{"num_hidden_layers": 10, "num_key_value_heads": 1, "bias": "none", "init_std_qkv": 0.038, "init_std_down": 0.0, "beta2": 0.98, "max_grad_norm": 1.0, "schedule": "wsd", "decay_shape": "linear", "max_seq_len": 384, "doc_mask": true, "train_tokens": 153900000}
Each number is 50 + 15 x the weight over the matrix's rms, rounded and kept within 0 to 99. Layers, rows and columns count from 0.

# o: layer 2 attention output (transposed), 256x256, rms 0.0593, rows 94-97,222-225, columns 0-255
# v: layer 2 attention value, 128x256, rms 0.0555, rows 95-98, columns 0-255
o94:33 10 70 67 80 27 36 69 63 56 70 49 48 42 65 63 42 94 59 46 54 52 28 27 33 32 57 53 78 28 58 36 54 47 37 64 43 49 45 49 60 34 52 46 49 69 54 26 44 56 39 21 43 49 48 42 68 53 25 75 47 48 18 80 00 73 44 65 63 46 48 41 68 50 50 46 47 78 54 39 72 55 46 30 49 41 39 31 45 15 61 58 68 35 51 70 38 51 78 66 87 64 59 52 41 47 61 54 49 36 54 84 80 18 36 31 40 44 47 49 31 35 60 46 45 31 31 49 58 78 36 48 79 61 49 39 46 58 72 43 53 19 78 39 27 28 81 35 60 68 26 45 39 40 41 49 62 62 47 35 43 66 38 56 44 66 56 62 64 48 45 52 78 52 38 17 99 64 68 08 69 53 42 28 53 48 55 40 39 68 65 51 27 44 60 36 56 72 37 33 22 54 22 33 87 61 21 52 37 37 55 39 52 54 38 72 71 34 57 50 19 70 36 34 60 68 39 43 35 72 48 49 42 64 67 61 67 42 56 37 52 55 44 50 54 80 66 50 31 55 48 56 47 20 10 36
o222:55 42 70 45 54 37 44 54 56 42 27 74 52 83 60 64 42 36 71 51 58 46 42 47 55 41 57 51 75 41 38 65 75 71 52 55 46 34 46 35 44 26 29 46 52 45 69 78 36 40 52 52 61 44 50 54 45 62 61 63 62 58 34 57 24 81 20 52 50 43 33 67 48 47 37 29 67 42 26 54 42 28 70 35 59 35 39 47 40 59 62 35 44 53 64 76 31 40 28 57 51 32 37 37 46 65 56 68 72 48 49 79 51 56 34 52 51 52 43 71 56 49 60 38 48 49 42 53 21 65 26 62 19 57 35 62 64 51 79 60 63 66 70 76 72 09 40 49 59 39 48 49 31 68 48 46 44 75 28 29 68 55 37 59 69 51 52 39 46 52 33 35 50 22 41 29 63 47 57 26 52 55 35 22 47 53 71 45 42 64 80 37 29 55 57 30 54 64 46 39 35 61 38 48 63 49 44 59 57 45 52 37 51 59 62 32 67 40 66 38 48 54 70 46 56 58 52 50 54 10 80 64 49 35 45 25 65 47 51 44 33 74 67 62 62 50 73 57 46 52 68 62 22 46 37 50
v95:41 62 52 47 65 28 10 63 41 54 59 35 55 51 66 40 19 66 36 57 54 56 47 33 67 71 43 51 45 26 59 34 35 48 33 54 51 61 45 44 69 33 43 42 63 33 50 63 52 39 76 29 83 48 65 34 69 64 47 60 54 68 62 48 58 62 41 69 60 41 38 44 35 78 42 36 72 26 60 37 45 25 44 35 25 47 55 41 19 50 33 35 48 54 59 79 43 58 52 45 41 38 62 36 55 52 53 19 58 78 76 78 45 58 23 55 53 33 50 42 38 46 59 66 50 32 53 54 77 40 52 52 32 52 36 67 55 46 42 50 37 55 21 75 60 48 20 86 52 50 66 53 46 51 64 66 61 50 49 71 55 30 65 32 37 44 32 55 44 56 43 49 36 74 52 87 54 44 31 36 50 34 41 72 30 46 36 55 33 38 53 54 23 43 48 80 45 50 22 66 23 35 74 49 44 76 42 46 58 34 73 50 63 54 47 25 43 57 45 66 50 56 35 42 60 68 58 47 50 41 61 69 44 56 56 64 58 23 47 60 84 28 42 50 47 68 32 42 60 36 52 59 30 52 55 66
o95:86 59 35 35 39 52 57 45 32 43 65 54 87 56 59 33 23 38 47 72 36 61 71 56 47 90 10 31 50 54 47 55 55 47 48 40 74 67 45 40 68 25 11 53 33 81 68 56 42 92 55 43 68 47 62 59 51 69 56 48 47 52 91 70 64 28 33 37 34 43 28 42 37 55 46 46 50 55 34 13 40 46 45 53 36 71 51 41 74 87 35 45 38 51 37 67 66 25 37 64 38 62 52 30 40 55 57 47 56 62 54 41 51 60 30 61 71 79 44 59 67 52 35 64 51 57 45 70 48 52 50 63 38 61 60 54 48 45 45 58 36 70 24 84 65 65 41 59 57 71 48 60 63 69 45 41 21 37 54 64 33 19 44 44 35 58 33 35 44 57 76 45 45 45 47 69 38 39 20 21 50 31 67 65 22 42 12 59 23 57 43 73 64 72 31 67 57 43 37 76 78 23 51 66 35 48 37 40 69 16 40 84 44 41 41 17 53 56 46 44 45 44 44 47 56 68 44 76 51 16 61 54 59 45 49 50 27 25 47 56 53 62 66 39 66 18 43 66 42 60 65 45 36 45 74 74
o223:75 44 15 40 76 65 49 52 54 57 59 42 73 61 30 56 60 41 44 82 42 46 51 39 62 51 37 47 77 27 60 43 11 40 48 34 50 53 54 67 67 45 44 40 62 52 29 51 37 90 55 32 55 60 50 54 48 48 33 40 33 48 43 54 49 57 41 39 38 28 52 35 52 53 48 56 45 69 48 45 38 49 38 50 22 73 48 46 79 53 57 57 55 48 28 55 53 27 69 38 45 52 51 95 58 53 46 30 43 37 60 53 68 54 42 45 63 61 45 23 51 19 47 55 70 40 65 69 72 44 63 57 50 55 45 59 50 52 46 58 54 35 59 46 44 76 67 42 59 48 26 86 46 63 53 51 31 30 54 66 40 56 70 38 25 64 55 54 39 67 47 61 85 64 47 45 37 62 39 39 54 51 54 38 53 53 29 79 45 59 35 48 40 62 46 58 61 47 35 70 49 56 61 63 52 58 41 52 48 51 58 77 57 25 13 43 24 57 60 35 57 39 22 58 66 48 41 69 35 71 29 14 55 48 45 58 44 42 57 64 42 32 41 63 63 56 31 32 40 60 62 61 47 32 74 67
v96:46 46 59 70 79 49 66 57 62 55 54 49 59 54 53 38 44 58 40 56 24 45 15 46 50 46 63 69 62 30 49 52 42 32 43 45 36 61 47 76 44 52 46 38 64 45 47 19 36 41 48 49 54 68 58 38 25 50 46 45 55 35 24 65 39 13 54 66 36 16 36 56 67 47 43 36 76 81 65 41 24 82 57 43 62 58 49 23 46 51 52 53 50 66 43 32 36 41 60 50 79 51 50 64 50 70 59 42 42 26 36 28 59 40 76 27 25 64 46 48 29 41 29 58 45 61 52 70 42 46 29 63 53 50 37 51 41 68 42 35 43 39 66 35 56 54 67 05 32 44 27 54 31 56 41 64 73 52 51 60 39 68 44 60 34 58 66 56 45 28 52 49 53 12 51 38 46 57 66 73 63 54 57 31 62 63 60 48 72 46 56 53 63 36 56 26 56 48 41 45 69 56 36 71 63 61 56 66 25 66 58 40 31 50 57 76 65 77 52 49 40 57 55 41 53 17 48 81 31 41 50 35 67 19 43 55 31 65 57 24 41 43 56 62 67 57 55 48 41 82 47 53 68 51 60 67
o96:29 41 65 66 79 27 46 58 57 56 58 56 31 74 33 62 52 34 60 38 42 47 49 48 32 54 49 66 52 68 34 52 50 46 53 42 47 26 54 50 46 40 71 31 51 23 51 43 27 54 34 48 45 33 62 35 51 51 45 48 43 65 16 39 35 63 18 43 40 49 49 54 53 48 51 44 53 88 61 63 55 66 54 30 56 26 43 47 30 58 64 68 76 73 43 46 33 54 56 44 54 49 41 60 46 59 57 50 41 40 20 40 44 51 55 38 51 60 29 39 24 34 47 44 49 37 87 72 76 51 20 49 49 44 45 68 57 32 64 59 54 29 54 42 71 41 71 39 40 17 59 74 36 86 45 82 53 60 57 16 60 76 23 61 62 33 63 42 50 26 30 36 53 17 57 05 72 72 49 64 42 59 44 31 61 65 58 51 53 52 59 30 40 45 75 34 59 58 49 42 31 56 60 58 70 60 48 52 33 56 69 44 51 64 65 72 78 50 81 47 30 49 67 37 57 52 59 75 42 28 60 52 69 34 40 48 63 43 39 51 61 53 38 99 50 70 62 23 39 39 46 58 47 35 37 46
o224:46 63 57 71 64 47 55 47 43 62 69 51 41 54 41 72 46 42 64 48 44 42 51 59 62 47 60 50 68 47 43 52 53 70 39 37 47 19 52 32 61 39 60 38 54 37 67 39 40 35 54 41 36 36 72 55 46 36 54 50 49 70 39 51 60 41 51 35 36 55 56 72 61 52 68 34 68 49 40 70 46 63 56 53 62 39 40 49 67 60 56 41 56 58 60 39 49 53 29 49 62 55 46 39 37 41 47 59 36 52 27 55 24 57 57 53 62 59 36 40 39 32 51 70 47 49 78 77 49 55 23 57 40 50 58 77 54 43 58 55 50 34 59 46 76 50 54 47 30 39 37 59 52 73 54 62 47 46 61 32 64 32 47 53 78 44 63 39 41 18 18 29 32 24 62 15 58 57 47 84 09 48 55 23 46 58 46 56 70 41 63 40 37 58 38 33 50 49 47 43 47 35 70 49 69 31 58 49 47 52 69 58 43 52 60 49 70 31 73 54 48 29 46 60 48 42 54 59 54 28 72 60 58 33 42 41 59 25 58 47 64 57 38 80 52 36 67 60 38 22 70 53 55 57 47 34
v97:70 50 60 67 24 57 27 46 67 61 79 50 24 48 43 44 66 43 37 67 26 54 75 41 43 40 48 53 52 44 37 57 54 31 65 58 45 68 50 43 59 59 75 24 46 51 22 79 26 45 56 38 34 49 63 31 65 50 29 53 38 38 61 32 44 27 53 69 60 66 59 68 45 58 70 41 61 17 50 44 59 60 48 27 51 54 53 56 58 62 27 61 70 42 55 38 48 39 26 53 18 64 53 51 45 61 52 58 38 58 30 81 39 66 44 51 39 27 47 28 60 35 51 34 42 39 54 40 41 59 45 67 42 43 48 52 52 25 32 28 64 57 30 80 64 48 48 39 29 74 72 45 55 56 50 47 69 56 66 35 55 21 64 28 61 54 57 38 49 48 70 51 47 59 54 79 38 17 47 13 65 49 37 46 55 49 62 35 40 43 38 43 70 49 34 43 57 29 46 51 47 50 75 26 57 41 67 40 39 57 33 44 34 62 41 53 63 52 56 34 56 46 37 26 46 26 70 51 70 36 53 38 63 44 45 54 63 45 54 66 58 70 62 41 52 45 59 84 41 43 57 56 50 63 89 53
o97:67 47 57 67 52 52 27 61 63 50 55 40 37 54 81 68 46 33 53 66 44 43 54 34 57 44 62 66 41 48 51 45 43 49 64 71 44 75 17 42 43 47 55 47 42 55 53 46 42 41 54 53 46 48 66 50 84 39 36 41 62 35 70 70 74 29 50 68 59 71 57 46 65 40 59 47 41 10 74 10 40 48 36 41 56 65 16 64 49 58 54 59 75 27 71 46 25 50 77 50 47 70 58 46 54 24 60 59 54 92 52 59 56 56 48 34 54 42 46 40 54 41 54 21 30 55 70 41 35 46 51 38 58 26 70 47 39 44 47 32 53 42 44 54 20 50 41 37 36 60 48 46 48 36 55 50 50 55 56 44 48 39 64 13 60 29 79 14 62 31 67 61 48 72 57 24 62 51 41 35 67 62 61 54 68 56 30 60 37 59 37 35 60 47 43 43 19 29 72 33 61 55 55 47 39 62 52 61 66 51 46 45 48 40 42 62 59 63 35 27 68 59 37 55 51 67 43 49 40 46 52 54 24 84 27 59 63 49 62 41 34 48 67 24 49 43 65 49 33 24 45 70 62 83 42 53
o225:55 60 32 62 43 59 44 60 37 95 61 50 65 50 59 60 37 62 67 51 28 38 52 47 34 61 76 64 54 34 68 47 40 61 43 67 45 61 40 59 41 40 57 71 48 44 50 31 45 56 42 45 50 47 59 38 59 50 67 43 47 41 55 71 53 44 66 59 33 59 39 20 52 44 43 56 61 21 52 33 52 56 38 67 45 68 48 58 32 64 66 42 38 51 27 46 37 44 75 59 48 49 68 40 41 46 55 50 53 71 49 37 49 39 22 63 50 59 50 49 49 53 59 46 43 45 73 62 45 51 42 54 50 44 55 49 39 68 55 56 56 49 45 44 50 31 68 39 48 54 45 45 65 43 69 40 47 60 58 62 46 61 65 36 53 46 57 54 52 33 53 60 54 54 58 28 49 66 28 55 60 49 53 62 58 64 54 39 45 46 46 39 41 33 52 56 58 54 63 55 50 42 47 39 59 62 26 49 46 38 26 52 65 56 37 69 48 51 60 26 60 43 27 38 84 58 57 51 46 49 47 51 36 54 41 31 30 56 47 42 37 45 42 15 52 44 57 33 63 37 34 49 44 55 37 62
v98:34 54 69 39 36 40 47 38 47 39 46 49 77 75 53 73 65 44 43 52 54 39 79 43 45 27 49 57 69 83 32 60 86 76 83 53 67 58 57 54 67 23 52 26 21 69 60 44 25 82 28 51 56 48 61 14 43 48 62 53 66 46 20 31 49 88 47 52 36 65 66 31 40 53 53 74 41 56 33 54 59 52 50 42 52 27 38 48 48 44 55 58 73 18 42 64 79 51 54 57 51 55 53 44 35 39 38 51 50 61 47 38 60 67 46 25 68 59 73 39 45 47 47 46 25 38 47 55 62 61 68 45 46 52 62 39 47 51 26 28 51 38 66 23 39 45 44 39 59 58 68 37 49 43 67 43 35 63 51 45 51 80 44 62 63 48 74 48 43 72 39 41 56 42 47 60 73 77 30 56 61 63 73 63 41 34 54 50 57 42 25 74 43 31 63 50 77 24 35 45 20 45 66 48 50 19 37 54 56 72 51 60 58 65 53 37 66 29 38 56 43 50 75 51 47 72 45 53 62 29 55 50 39 69 69 50 54 45 52 84 59 27 64 39 45 38 56 57 49 62 41 43 45 28 29 53